python train.py --vocab_size=2048 --norm="rmsnorm" --positions="rope" --rope_base=10000.0 --attn_scale=0.177 --tie_embeddings=false --init="trunc" --init_std_up=0.0746 --optimizer="muon_hyperball" --lr=0.00544 --weight_decay=0.0 --decay_shape="linear" --dataset="wikipedia_en"
Each number is 500 + 40 x the weight over its row's rms, rounded and kept within 0 to 999. Layers, rows and columns count from 0. Numbers have three digits each. The size before them is the row's rms in percent of the matrix's.

# layer 5 MLP up, 320x160, rms 0.0744, rows 259-288, columns 0-159
102:510583503517504496408490419564531465446537428467491572446526465475447487546470536550459551540486455518501533524521487485457518512518549469451520523554436522455528519472558467538496560536468503460520486494457459540448463544517467466508536425503560501517502510505502525401479543535531477464569474546493505514513504500543523533426473511552463526499521514485528510536453515515472476476500401439539556506517407531565534599472516514547455489493581563485488568497468520535426481452490558
101:603473452476525546503518460460444544551551451497483463534469510383498562496532504488511427493470506494455498483519499482495512525504589529580582513564531543499545537485429490495434589459437501506614515518536481498485478444425503547492538495576475471484507533444529477535489466504469515419516462501463552481529475500495443485503497453461582485513578461475540483506522495512545479574480492526443490437546470543511486498493484478538544488474450439456467508441468540491468530512571475
100:482458489498466530522478514543505505452598516541477510545462548541533491511503506490573471537516508535529503523535586467519517505491454507405587499498493466453496507466429446514428548406460521447498437480534514459465489469489431409527524544525485474552428478498567496521527542544452498527538466516449539523485498479587497522523416506554492554462509434486517510454492539562466452450507513491487468520500474510549476415536452497530441438517563440539589520557510475499471496516538565
102:538452482524469508546499452483481506449492498523480499472595524512545435522544448540479533496521427457518511430436554576507520559526501426531508453571421577531495439491552540536524507523538528461509515505514473519471509430591484521461521479547507469523488510507483518529473591517452513436585466448427512511497474498471579513525553494511505485527484490526473546518484412468471559488491486493495594502461462464493572425506404454462540474514469482443508503458534529457448457482554522
097:444479490405521483470472478501437524514462517497471472449477503506473483533430467547552517559512473443524569555495524504470473488441472560419633509422514432553517488482516432561585539526545479513533428531481505518578531529503498572515455532552437531449497548505488459504505476543529478498422460472491504426460483504519578475468525457453506513474523414560512564637449525490509489467517521518461512499476530536544481535486482502531459513488510459486470528480523496538493497503523508
096:476456499480464486494477466469488477548482498568536483558464460451513476471551564582502488490596563518512545498522495520465432488457512505498525570438503460481537474520444502405490508473500521491430520522480509529453545536496412516508462504483481477467472568441470474487557501510560515522584533453547520547561513490494481549524522455517404518470453525489553472522505450479475508530512486445508530491424477482550427469471483568444487550454513539424477480490550550594486491444518384
104:512491540462519518588475524488406531452525518506491545479526444499537542491507479493470502541487444535534433454530459494474499510514498494468505453536500473484467531487535428437478520478471562413425488455481500547472491540434457465517530550450559495506491515417493469459517565483507480491498452419488566535506475558432481548530497492535546571527478444567422497412478529502549463547469548457500475477569503424510542613423555548490503542521428512493493448472481498503510494549472544
094:491492520509561545457562465446548527532536509463443528497429505612518482457479525565460580602439497521468495513573522517506491467458516533462502472506511524529537460497426595495497467520477544504490484505552486575543564536495513482443514452589502480514553467538530466493471454503421454424545541431520559527486470555481512567535428505522504571513445513516540489435498492558461433618513496472513481504531507507496535522519510518462522547552489463525481503531493540509543520480508464
098:548522533504484538500473500466432404534520519503531504492529510528418515476487459520503556512507421539518469520515496535530510463489495482548470579535421549565435513515501494468510419551511502510523491500546503540482452532526465532489499540512533398536529429491472545548529473531527544486522494542487489544510486510517494524408475544562444562504492569475506535476459454533476481480556463519490484421576544524469536491541457501472528449528501407436514584567414576503457546558428486
101:494529493465512503497457525476523589533610523509542533492497399465459503552528458496463531553462540511497495536515482440488555517475567565465563482430430397493575467502468408489532513497465482519508542519427554471472502473498479526622508499499421543500458545520456516513549550479460449502547515468542443465438505475520603525483461451515471515421449523492491484501473483519482512530431474545471490467485537500561475541498486496508533520488565456487489472451448516489575505523509486
102:551530520567507459503452467487499496451475463541519467545555534551527505485510488610513429482551476428419440526563553487519451443475497423489552459482469527581543522427553477446531544548527512504521468464499389439503513486478455525490491524580504477500550568550498526500460433539449436427501459476575508548487523519439528444497445504442546487480483482489540523504484496551470556515451525491501493489471475489506457506499564435403494508496483500467495537489507495453487550514505570
098:475520518479575438458494444478487537576512495511453541478520464561443531496541517443504450527552585514466540533437473513431477521457561528507456507518447489457517491493497491462534492536609459466494498503491453425537511496477475494447505552520529466414575479469458589492486464429536580516520496499524537461455549485535489516565452443431553489445522553515506494506517462524457537495511493443547489484544478506491466535498570522493500504487496470551516533488487437442539365429464519
092:489462462546578512512398499521566462484497443437485465524509533531500496499539495491524480520567575479469497453563507510507511482524445510465513462526509546492490529479427441473476530488513474469541527478516523528481493581518515609477500513468455546525494537439497529502523553539478561432538512520517521480487491445444488565504444465477409516520446561530567556538473413505453464440500548525519460447535415471518488453546369517480478503474523523560548528531500568454477516459449480
108:543508515491494464527542514526485434510581535540512476477506466537503543460466513495488517545467506500497514499485536554607537435472500491511484538479542501503514560502428448553441513484538456421425499440511550445455453517577478524530478465559525419485515432463533461436488544490488508500412587459540565472455528547442562523498476499462457505555491538543470509515393482494532565470472505527432474433557500490514516498496492428532480505507441539500417550487509485454423485508544484
101:475419460470505590464557523476450415513507490421487478507486463495455474469496501494506453509488487484527492491484569456521523574460538505378465475525570525519525508486445517466533580585493502484496524506566570560509540602472399556552434526499496528487532460456506496400523436548499495504468496494523456424535568518464457509546517471521511502431469463437508521530518466538501536449497461482457503551464522508491497489524538520561506562493531476468515499501436520492509573495468449
096:512367462529482559444525486496519481556582539480471482562494494475475429485522541455480494485528456501489483481511421514506498477437469556519482514446445473451514442531422431459517550540496485489523492519552478511461507507562535479582472544553566536478499473542488568430494548473469506496425507500506421529498548460549483503457474557501567488454512564454533450495467508530465481473499475475477475495430583499480557471471523512558476497437531489459533473540498594469540513564446559
096:510486547467469505577436490511505456420444484458524500474477475540454519545486484477510509539527500440455499551509463551497435483495470548491456446544506456475443514522471571488434503475433494499462539468470541448487453537544495543519501477554473487522519560483518504556459524577607534487542511449497442506489429446478471421521467499517542500484515566488486458474548530490448484500532520440487475479487545460499464516517545597443625440446536511505570527471456393518479504506450462
100:544474474528545485490591487469445409473554491496446463524447495475521435427473461476443535499543529490440473510477584412485488541454475471473526463494487481539601524612498524514500440558449476516518489545518500536454449525485513501499566500466467529470487463518491527513518424498488534523462511510537524468487469462504438602536493516531613468542480520475553517482488604494491481476503440589516468528506496534468492487466498559493468531536477582571478505511545492516510534460467444
096:482496457578476439518592503499552437525475579510540417536475523466513567518503442508484417509471508558531530468492534461448474503482410536553557550443483520411544441515444456502451487526458558468538478508568534479525487548476421445475529474517473500525469552554464495526434507505494550509482505482489484509471491552541540414459491469491503517553502457480473467483423479478496503481471536490542481468481509586445447466422489465477510449484516531447526484482502495545467434440590494
102:480441464486432436575438531479476515413481484579502566504517517497478441536538427550512505484578550508534466515454480528541499471513495531457597544453453490512461478497468528563490433497426451532514597535516524461503525531446501500467519500486530458450538493557523504504427551487467461508529496462414574466519521496528495453494527423553488494451470461525466456448471535508533485497567486457452534523519458427458475481487559543550488433562493487481523480473507480451503407491456521
097:431433507427489504469550521490537504523485471503527490531442582593442437479456479511534486533519459531548557450486522500428461519534510511497493508459505463462534504491532429514542483500491420542412454559507481555487513527573533500515517515462460460451452502522514547497524548426515534586475463463531517530530480510457437467485547561410471506549515530503530504512473481473499483562524533503513538433495436548495584571480463576420559498453496412528448512551504522535532510477537518
086:531494557460442394520495504485505502487489512548465472479587515609544480516426499500494505455562509388541530505474495510477500511526498503423505444461521488522440463461438421497544402479443484472488499478508533540452550488583445493436530567530482519497527494497485432520462527526542482546488542454514522506552483494496520518496414462467549457433476434454501528473488446537523536516517567464498487533492461520499475567474422569507436457518501456443491412500499454491534495491490481
093:542444485562501519502516508569538542456467473552572550497512482535475527453486587476549582431450544484495486411473538513527468460544477452484559493583501480516475414570556533468479532481528488525492529461518520478602456499501469478496505486520542531493477569478499513440418512493482484499467539491488505473437448494471516490462533521453511517478510480413535452516518554452495510477517521571547517458526492472513569517474514534480469466480585589466387442496559466476497425464469500
097:563510532499474533553541475489501514481442475527480494481497535525498521524480498566452484496554452485535439486554511481459495457487453491471582479510557516479488412464520469422438492512548515521516530507480531517525431532577558548630544583477542505468488474503477454515495512464556466537485449467539469540518475489444586490494497512483495495429559496522541484531599487463543497519547487524452463439570524478541443461559512543571493466518450467522519454436516522589426519549543540
092:521472488600475487535487515504596521522418499446432482460593469475467517508417519430473528503507592548523450481447458518450522555431496537520516568500474510404480600534518538515390503504449504476454544561537512469487451473521516461524502524448490475556510499438507480539532527585496517506519484450494431480479570476512520538517478504445510519553520523449526481529491528494441477482503484455438559460510512519463491440491519513471531590475533472524494473479564473455545517476503475
106:512600500483573497486510478516606541462488464498427454463436443501506523509530504530516535488454451517533493473495508533512523511572498520555562526458536480451487543449515487464540523528479497504423525467477536521500450449415474477432534487546445452531511492490499504512543533532506493497537499549469488538511516461578535492539513451494456598527499479505490570483454464514516536411422480417463514449485501525515461441559551532564441519522547467467423507536512567468491393535489441
102:503505525461566525423504496453566500548464483450576525506473554569486528504495530463452491524469520453570488544531460491481428528534481537486522504528425533496536509460599551518552535491545468480483536446492439541528411468458447488522605509483464512509516534547486469508458536584527488482510539490470557462584520417404485474502519519556450506565459499476494497513466425499449494437510538519553467553521485487460568525406503505468489507491555502519524415467469490466486471506517478
099:526558544506483397441540546462457583465585430533438513496521531479460447523455551517534594447456530440541462500503517472443479525438589470481473487534459563520608484429485542490484493467516471509455490472483537484514465456510583497499470432522474454495542560476495462538521453544510529478436508543473517484497534479564477509480491441542524484585540475467534484453503524483442481504486478519421499479440523521452529509557469529536453494465522415472440517482510495503524514448475530
102:477500519421505464506502451523513560542511547479504460507455590498544498473436490548449588467494492545559492538505520512551531475510520478485493487489599463476505517491517510499518593501459514560431551454496510553461483478494579543463487516462470519562452499544475457540520498564487501481492511480591483504511432502513476463514459471571491512551517481429556442581406472443444512464552474480542511488458566413444519432471528464524505499533539512472448494451464572525497554517442446
098:482511502468489493468513447515545531538481543452498483467518485484585496497470500545455574545439535504496485488524507474503532473553499497500469473512447569491447465507567508520456529453516563529507467514540434516623521481545457483525552461543476466396472474490500562437513522476530467479453543526474505461484519536459478573486563559446539450536492499537453582497504585552471553482494550572502491470525546543482588389500511480563532506441477508504498450594542471493542540459485498
# layer 5 MLP down (transposed), 320x160, rms 0.0745, rows 259-287, columns 0-159
098:514527412527453505474472487511507492517566472462471442472490524488527486510489465544473562506458502483528534465520437544511496560506503545485493528469551522535486487442438490526557403512482532554539488477544535474502500506580483502497495467517523539496505483494509499485493487458574542443514459502452482450523517479479495493479530481417466464423428469457492578505510521544556544563477483497524532495440416325526480480404502408507537462491585533521479582482515519560478518495455454
100:532508601433442401483546418432536543564510474505513494526463493486507452525530508549465526527468549455511547499504603451522607517496445518492506478475511548519549412451484437558507534495487531500560517525464527490510525448487461574486537514472443456494454511463533495458489507488513473456459496528541499391485469477514499508513459473470484453451524542478456540523542472493531488480459405478484568413515477456542458470515462514465482474517476447542520509465528481488502509482426598
096:535532502501592499465534494476495477554482524506492454473519472445542463471472521496467527451471486512498572504584545496554509497451492521496559481514545539509546563486491579471524522567485485483502494525489536494551458497503469464487522502461451464531456553439375536498503510539474517455432447508501529480511504565479520421548515476471499504526472440437522470573413534522526532522517483541532539533507562525434529490572473362608495527493500490563498581540467516558479465532555495
099:436469611467487442532532581516419500484508470411475458490452460473564543515499511489505474508516517516526520468473546545505455490492599555501462434472505544548455497457522436511517417519472443521522467521558536517572466493474520502512543456463525441510451467461496541474479537529482557525462462456556492501466480523423473473522435435539548509439472520482557507494455512477457486530507550469496474437455469489574507491498487510594452531596573467544520510467455544488440492504500545
104:483439489485503471504494567543437480468494536568470463431536476469565434515451539482445518474532593445452476579404522513481464504508524515468491493535503489585510562404544576508556496557530521566501455552384550465520494522477475482538472488520537485468513458487559443572500492517565480477467437475524544487466546443558429460445497493485534484502533460514520510552504541541499461532533485574488506505480502475420495514463520491497476502469555549506505498487512480481587496445481451
100:474555544517506493486467483488564490524460476528500610468457512520428440501467495514457467537456428511496477559492487493587516461502494481463512531524504499507429507562536529527541520568476540465480482491551477515498492443509528556435517516496524568501512499500515524513524483543529475480524436512399459533406547427523506439476510446441534446499579519448471488507532500568476500451498486494442479474614410497465495471458558512499548430551486476464477499582456549554500551481578500
099:463532513517537547561456536516573486556497570538515542519458507410509495472491506492500459507441511503486398530554585467512436415549468498479462452580554527520454487515525431528570548521434509549486513454484603510502474558522493472527534518477528544535494456456500499471506525572519467523490538488510515433516530507479474576477501500500538460436470449430474499449497526499563542524517541461522537514468499506543542496425564503525559438423583508465470507545487492574484520513546469
104:567548526479507530565524493419486512493535512459453505531542491499476512535466492515463496492470410528505487530615452576511533465540525535465520488556565494491530502483466577589521506532493543453464554471605455466468529485508486498488482528525536534494478503587443502530514473494497454437525487437530519504529442554511486535483460477487469528389561530525446513548515502546500510435482441446531531376549505566491528499488475582510508509540426492454472550531529547493491513447517508
096:514561584593519447473542503510528490503491522525503554420548487483573542491522531471423532615555502509539494428453509511416504545517490491533493533490424471452559500462469446531561502441486479480463561546539470471501525553509506488531447578439525507543477495526481487537513538538570508519523555533462507513563497434549506484490498496543479542522416518462530496491467442472515510547438491553524457529526509429495515453539475442434515517514476534486480492533460412570441487503543452
103:587535453545462508511405501519493435529518481470565501472424491429423480398460521544463480488503584496504463570527497545522607517456530423518431467457507496472493517538532552466522411464487474496488496551544508522479525519541581471480540484493517477456515447520492546524575519491496538524529480486563468528433556546494490471479507506468538464531538531431509492418464499531478527486622464534454554532524454488455482514446495468538528485519475493500515519569440530483499501469502521
098:462500588391518521533472544530506533488470497482509512457510572503573469494489492438458564540490519517465569495460522483497463533483450445482539465504474469552460449541460424555516533552532490510598530460445512437486600583529487512481495506516518537528502511472546454505495471482607513504480473506512511521546541485541508452549528519491598463526472450496612442542521552555486521531515541528492478482516462442471496533494549553533518543480534482529578539457504432537443480539502520
097:519542482500600521518477568519459541494468505430502492511526568543456487443547506563544449545528559514543504481449550487466487584487469436559498461501555542495546482507491520555491508438495459499542474471487489522506460492515468501437533523480470457420569438516440506522482528507495555480533464584519512501541500563508545485575433432511539495497439474479420549484500468461420550478521456560533493541487491506412552469506506504511478530567504526520488452503531568428549492452597512
097:516464476547501476436453550494439441418427510418492497465512484485513531432488487540492459492518429521491500439543502469466498477509495524517532563492536512456500512512526501488451469504507497488492508518494493533495547574501506465560522548479472564478460465444536506521435521487506477503550502443466488480612551403512443526473435499562526494559481467465482554467445459439544487459419515495527473446567411532372561510550495518446522403443461464526498537493530507482543510523490522
113:506461462461503457524450516557522570550537514471485523442422552536451483459493486456553495460521526472558521482479500485506558476417497528510582540493508507514541552515583533454496480545509550522475490468521456516526544476531563486480432461497551491441479474498570467591495514568534468543577486466459498480527449520474503531478493490503511488530472410534558567515527515498458550457430603535492476587465466497472475536441492573506518497462424511476584483476516435519410504475487515
104:560516500510553497518410588491551566508487487482508534499536543494476483508537483555499474546475431473522498485480519515398518465585559528415524473524491461483486439550507453472499513488459515464526493544475508420539464608491456499478499470516465477500508510483445433520531534529510579504490531538496485528496529547516498478493545458526518426500546546473514538502406427483487545494508461467550580424366459525460576497548525454487491504504500515454450475509513545513511503527584445
101:466476523418478482525526487510440445430586533507509573498510493395487435422448496489545467468418510518567437542554528537490448489514556469553525443501568492513483473488405480562502536513484470588480509474472453502469441499435449531493559477510553488502447585574530529420507511533467530473468508495481462521423530489572524500552432561482503478466503501522473459451500543498462459525515499515497546496437468522563478508523534449535467481570510542527487518495511532523534481518463472
101:483543517487495508523496502548481430468483495546487465462518496462531483490426553475462500518524522535447555470507520464480544480457544500522492446505487540495531496514512523511511480534511484575510445547483523489391501553423446521510416475447499501581588443517475529456496578483511473503399478499473479502510464440473446484480539528513443517527525469495529475478511514605528540486489452573529549425469509607476436478577542540456504470481501464540444511469553497407529423520484426
102:494416511531558435453458563519535485505496474492514511521495522517469557491533483409519568534509489504515510520519417465479532484458464452443433483492541497462554508551499478504524557497529549492492522478493533507527555431488453479459486484530491500520465434495541496493517473418474553607461515499464450441600477540567556469490492467512494541606484532442493577537493577438519509521475536583537474523508519489528538562499515505496492468545544519404533485465499456422472563531478562
096:588473430511584526554495451545582448550520560518458500516580510472472498601546449465542550593485454515411512524491481487496516443490502539475517531509547494462490567504479452484502477524580542418556539497488562427440532508575481475492524418493500549430453488476474500462544517558469495489502455504503486554504543499541491465484547495499432525500494527520546477442512539539512460379541480532504489491481469458551491516554460467504511488466457464441544491499541535500510507507498540
094:481461489532480558489447545553462499492522438551516489465514567495401489479393508473500539493511461545484506522507519470437473522491521414529527442519518468486549466579477578428494472471506544524431493488522395415482479525507504461479460562509495514529433496482525542489542450454521466472451494510474523467510548430470497539473534470469485413525471420473537524517516462531568503544436519542484452495527530487543525386485532473503464521464503471516511513513453553449569409509538508
098:474473492464506459460492488561481518503506477472554464367465482561489483461456530439537567531483532579531473489456452509490561469505469440475507480518479496571510479425435547500468496407552546455501487522437486482439437575470489393545500437471518522488494553546506495441485530539551533467539483515434479522580445549429486513486477495500439503521487452534440469472486471512529528434534476486476563574490486473532535470500509491457555549488457487477460446505456519535490428484472461
094:479609606531498500468507497445604527563504462496534506492434516463448509471457540465462456475495513526599486523480476518485429525409541514528417474494529554539513504562489526453537490484476583454491501490484526489505548544508472486501499559490559441529474490508510511413430472529547443452514525493530477535568491506505416511480498489511478487474517474495496526516473491433434503542469493513540508452436511487531520522499504527494525517551417458443515463480543476649478533473457519
105:557515538529455457474516474516519524422413492507506464532467538493481487552449483437525533492486494524599561477524473504502500500510536457508503440489567462454512515546493577538420528535450565433418463534571528473442551518571552488551468495497503514465444538567417530449529492494580575533504438480491504442504495522508523431536514555483501511557515497509517525514516572504525548464505512520458447466476473399539518456509569519550471518517496410465475481485539455533462466511502542
093:453476506506497480470550491489524530496502558476481500519502443460458416487499540452415511509526494534510552519509507557488472472549549548537497434501471476456518554560421514499583515473491502491537505542461454450465555502496425503492523452479523489487607536536592549476531497513511438499573487530415503526531487574495496514434483432522533549479516540487561451473485435502482471513567472423578542475523500500468520541562545559485499505501557545518432488510411513470567417550493483
097:500490531443490457526465409485472504457515525496489446480510432483509476542485472528441516484487507550557588460416521535504475482399504527491551511469462576488532514446485543496499552507529501488494512466478511507548545502516534563474486534448445515573475489484548451484519506486371504466489606468532494550463643476542497542483517469518536535474541461542555455481492522507514540504488513458552489509565502513551592519473486476480450522466555513455488516481527573562472430501477437
105:488503579494484471500476478550568477508482534500520516535463483526457500511458479487499492501535545429506476525454465497489467535490509508511477534531523490480484524437538535504557476531529489568585483506493573522522491479581529493517523514485477422567475560483582550414525458486436488459460533368626514459503504541524567503506456536490542411532458492574458537559464486524527492454476495498535442477526437556478525518404462504509531444473515458549558512443538486533531487451551527
097:439485596446489511520505542474501526473401479483457435493483555380465498578572532497470443569527534514498425473528577446500540519560428427492501569504528496456473485530517518510468496485495545526426508473534517429492503500548561579470482495524464491459463547569465476545493496474509477498487450516519465528462547466509467488536526519511472473456504473519506508495476484516587533509554546506566449521504491587503553467460518434501535492534541453473416550521525473493573506549509547
100:502523559508472471459481460510531451456440528547543530516511552467571515460515485544501418453497465496581578469522453579459468420554467482505525461514534514515498479470455546486547464521484585489538499483473500539466510498488469520613510520525571476506510490513549503441520562491461462437468527424578484496467493534555527580553560486509549481485448506482534572488502554596580484495502516520561450478522518490510526508475491448552530529463550491559453504460465494504500512407441471
098:555480416516556471525625510509469492495489534449447415455551563478456524434475451472506439495530554563465529468563502481430560501504491425552501455482479475507535453496477510527439514499491417503439523508499502531521547525485490446525617447517508546506439497580401504486503543433516453523539564507476555530538508497502518517507488495452487477462573498534532467471507507471564494428512532487505516539496564518475547565556530471443476521506512460455508525487507480558510507511432518
# layer 5 MLP gate, 320x160, rms 0.0747, rows 260-288, columns 0-159
098:502542519471440484478514511480538454570584502458525565492477511475469505537494484498406575472464527531490528502567546556555551470556507474531474500544408453490467518561509517520489506359547526501486518476518495450493449413512503509483488499456457480509521462420531503429552584489523541469520540506538467490537496549449507497458520509510517494521566509487450458482480477509446569524509479537562512517434492530494574387531508426515537520484577519573512529488543465447516521481456499
096:535538407462491467479497484516525514505555488488525471480515544482478549538538431509540580431559499471514475522499468499563512557529463474465437409541545519567560533474509549492485454485519472470513524471507488550497370440511464551512404541543476512504487500599470476501464524513562462414487493536527530508473529578449500474473480564557472435547483479499509551497485424467516551490444499554548499455490492559475576500486415506491482450525503513452549508450503485516539514511433499
107:493512477465513506511544428618520488479482479445466439519540569501452493488473543549577493532561520440529571462540482550529497480486446474468446551469531443481501481411525445532530529435542480520560439484543526531430468504448513503467519501475455522532480469528493468483451522492500558448489517531480514474462430527438536476477493527501585433460435500493596549532506559451531498542547501437472539530431469520459467461506472570427537519485576473488484496475469449494503529562536482
099:543480555388459526455529485463516440450507463470463518464533478491438544504419481468579508526485471461465476512519491558497547503455502528487502470469549448504452443510514497518510479443518465481476554554513505415468496588488512478529474520516509451495503496495429514482582482446415481447509570525482524488443476585512511519551487481554401499596531559523486544478442511496405499459447524457484466507448437528523460476481488504565473548506480424549453504447499556522515488452483529
102:502421497535477480438482544515477481475488569516482510488484535486510597532512480554462535490460536586402510515534424450466483504487505553522487466419506425490554500476511467476533521447539511506566456515561540498481497513469488526574467475448475507490479533556494491533465497491508483442402482455546547489469495538495490532535430505499459577483393503516457490504526484505461422521582456463575536471459582469550472428555508504536519525417519458517550481451559520459484534498514465
102:536514515509449453458510523504460494535474500572499543497468531552595474467503523531489504522411494552463537585539564531472505481443493483545491517455487532517521500488444536513556432459511515519482387551540528523526450556447476570395475547512473487502606409514472553541581517472502543531492552482526493506496472519540521429537484547467563482543520544456498520491453526539521436461515491520493531548452504549485562414506476436479564470476441516546500515502479470526456474519537486
096:471507542466552462500489582543516476434508509473497427540481524516480501545512443459497539569535524476523483523474546418462479438465541456493492520497448518527543542546417459509508453473506409493490459495531473401531511482507429506465506477527492408511455537481524488462501533494494483462565592528506508562569489527469493503485481483448489527467463494405462503565536521442557598514507570565467450593487552469460551484568516487518523531429479519475482495485520493523524487441430488
101:471588488546425504478491544516510472560526527448535543523451499543579556451461504493470505526566518412474459460472521421468508521543460501516431481478499520541517513523467421502464486470485555465450474501498510470583488562527446519508426518505447498539519482565495484516392537479507506495444489521516515501470536560438531510572507546484487564558443556526539478512478440459459564465459433446567535557500556512493487481465439556562530584459522500488512558513508485518479479514555486
106:488539530484472462444469521489516541451547482487442453558506422506415469501496540519451545435534496490503512492415511441450415490561474527473511545473490530546534549570578495521480477486446495542564467474480463480484479473564496500459457521489560506549545515483454535537488452474543525506527493539501612529512533481501528459517456532507470472484434528544447534528504500428541458509585522523554543459489492562544465525568491538532459478418567487521532591412494560481501475516511447
102:427460491487491530552466466461505548495485528533541506551495562501497534446511570421566424546506574466500459536486514437508588589514478541532528491471529522532483472450459530566466506600460500562454550484495572504476586567445448546527522459554545465507473552470514476456501548459509509498444545522533488440459556515516530477515522537466508421467464487469517496491495566538512458535581528555523481517458467518423505481473464533454545529461529531538518530551523519509509549515447545
097:522554469527504513556473540559475486485501452421506543542464529507529503520503536517557517496525518436484429456513612498448437439548474457474539514567481541470492473509462535497455505495503552469507453505483503535556453563494483508527479475463524477498576557529501544446512483476605551539553557551536544489557561547467510430471567480610482476482502517528534487502512492557457437491480486500540456495512542448471547390464441551493452500510470460496479524532506457558458572478448515
091:515540438450440489468552532521510549476458586480490420424516464491458507455523518354481492502558506501465502534476481510489405502429513517524500508447495527546514492555537518438500467461457482535540549440471497475501507528472497525397567491550550478513545520548481596588557470519528480485490549484477481482483574579520549510495552548455474467502477483465514524458498524520533474489462483520449602503502483501513508522493548529545536545512489449511561464474460509441456460474572520
103:444541503430527564417527443534572465486525439519449533511464560571529487448500548529587494493462507567487459417515519569541495503433514455481535520479462503521465505467502563498521454476403562470509489542499525469417518531445457537467471414410473455500520564530561433543553495476548490481503494442495528482518491539473439487537444531494497471518521448513501568548530434454488506472503509569489491568492546464495516474497486494506489536490459522557535493487450519499442494457449439
106:494520513559513486494538543546554485498577544509493446486531479451511565478471511501504513488480545573505517489432502520518476527404480440538445522586450528482427581468453445515545497471554577461443490485555431570553532456421465489424529478502528508547512483560470504567494477504515482513527481444434465510547433507423493505547520469495511511429475512485515425514452500554517469521552525560484465571485463491487477534455506516485522517522533451541528539509523608503575483548475529
098:455529488484450520527520481454492484469539537531496523408492459506468500490543468526529539477531510480495515515545527442424519495466425489488479471495507538487453610423556528544446468516519553444474523424498484520508557477483472449495456496555492495513573463582575446513487445574552521518507526534531515551460495526484566567471514457484531469488464483605380562528477477492476563445445470520500466547510490510486459463465546489523516490521462492551433457501518477517508439396480546
097:481526540485515448532518532446511536557446477486459494455456531487441446449514539487501470433530480531436446522489530482488438449540491506532522499497468465450574498460541504444542509546555521530528532564469522545514455581529487536464470497491494583478502463524514493468470407495511469484495561569506547503493534486463520530421527405401573457421553465564570517492512519505509503513537442551505516454527459462470537470545482403470548501511496481446475466549449468581448486518493548
099:550594531444546572430513553567502536531500555522479467498517463538475474497468465510507500517485467452537493482494496466496494538512458546510471552483481501500483522482576502499478513449542464540490453544590499467524477608528506535475508602467505433504490451513527510523494569474414500544524463501502491450487447557565452475464537552512527472469522484520502639555519609497524515475547528513567537528525593447527533546529474496466523470426490482530545533513431502540492499464476490
092:490527551539497486532527536451467502498516438490478556596467496489510500498471541557449443461446503554502394465466516423562470501430506499516496538467452544534519436585553476431450518541471527414481443511543495476506452535450518546570511506475506451445599539560466518539499460527521541485528515521464472483497466505449533506463513446571505531535455489476554540498473489506519510552504437501534541569501471455490534457498509468537453446540516522539463526526557514574398520437514473
103:529461498444521444511537479455498498559522527434509449518483519444546527525499535511463569463578537484417476467485507535498448506540450569527466470591517506479520535486552477482420529566554445580562471456515496528523429531533503528454545489497489501501607538558527523558501502485541515506505487559439557468431490494454516438430494490493477493576416490471453564528469398515469527531550488551482539478472488486541527513544481482472477530503472508479535510506563425488530529467507576
093:596476489435488449458540510546497519457536508464549512475441492529505538510485486513480489487446481555573466516456499559497481531541535546510523432472540533497488554478491578459479469523601521533523461530438544412456463499455482482475478445510467510546541518521568489441448492448540564423510477493466464554513465556479498498445498451495515517463409423561519498494481443498488506544485505533606495536478506511499472488503466548467393544450458479514418517493449545565504493567485473
091:491496447473532551483437515527462456529514472504512509485498522489481507538559451450512515545479438470431472485547471515546514529480470507514504561431488436486561506518526508554439596546485461417501478527491525544548466533487510499457533491500497530518562490504439497514497494534501456535521483535448538496515525456573575515499517524500444532511575529476458460518527535463509414533604564463477482489519508417531562526453458480603564433480550522466573473443474511489448426521493397
106:581438515468522548581512478460516531500567486443507505489506478556508526534472457470536491502475471568481576464523494496536491612523500513457538548509441506473489482492443487558493543470505491587504581539468492484507443480546517463525529544478442468460474486476525560483495462475526413433503523566503515499596467541506487548486555524510549527506465517446485551594556557471450503446466499548443483496532425493479514499493483487494436504588504383531523537489524513532449438483537484
096:486481476524516434509500485509508588498503530425492549495501524480486512562420466496472481543542503633460498476482449496423507533488530455546477489477563456420441449472544501527509492502520412522497525483519545527487576479478494480471468497429462525492460580497497560535533541473565493436526430499552562442563453575432482523494553498578543472451498453454505451518512509556485494485462491533455509523569465473379521484525536498425512487460509477472459499502491548489541490503528494
091:496524519469580514471513495449473476582515484504538535508445495564534475534511498510548574490480452536456519544510544554551497478573531458520565487551514415573461453511487491497492468538435485461482488514546513542470486515444494531512516485485416525524476487575512571504420567506492522478543508480452513443609465591502571493585509475484456599453522487440476510492477507459457549592526475445483470504502443496485489575435507519507480489513454512555434524467474516493503448478541481
103:433465544488456529454450490548542446478505583450582555550507420555538483464460454548518501521508564535445501486434469528477518460430536576554480554511449502439525440458481539528484497463533515565543488467471523494514498513509496449508433485423460483436502489457430440511554567583483581461521537497565532511499512475507565451524568485481498513541457440505529502507453464477565530534549476488535494540458510519467538506526518563483526525443471537528534467544508554538539508468547534
098:534520511463568464509468526484475478492607518537509483509520517551556504401462516407565528523533440538493482457456451550498539443467530484523483483555511499480460441478513547543491493528498446488528465563416499462495547511464500491473468492474509504398505504538484527354427492466535503543467471483517454471424560560529406474452477442474555528481499423490503510434545443580469442496543484537487534514501510475565500531464487522521514515537488455477537510512472481509476507545447522
101:534494546448493453421512507557469484470473542460531606505472477444530486400502525494529590476509506488485437460497507505482523458510491496471477551531540476507502511555515483439606490452498540541497486516477471559511519505515457509492446530615521526412542462425457375515484476474531543500474517534478560449489448511504522551522493430462558484542406463528484500479455485548518459560455479511443497502455537493537520534587467503489507504485491429478496451518523565487526491472454463
099:508469514485445517508486513485448550440468468570486522536559519467518445524566482450475465440480543468470525540470569508488454482524534480495429553456487496566484523510505481485463542463581458458505563621538483445500505484468513437499500521490488448443534570455528452499464567562460495511491407526530522496506509518523592584475548479523484510528507474504446526518491528553532528558500533477425535551486436559491456463519447474519476528444524532455534458532623555497481479471507542
099:516528476406546539534512504521516483462487557441470501543541490467430522541499508503456453446550504547534549519552476520573529550451533528450577470514569489477464519485530418527449515442502481551487465479553430483471491520573498473445502504469509525551462514525431476533500533438461485525407412507488552480462472452560455529540486537474446560529419493430497455526544499476534455484532533472499496501484531514560539477514563519465575487487518534517467518405466429541434461511537514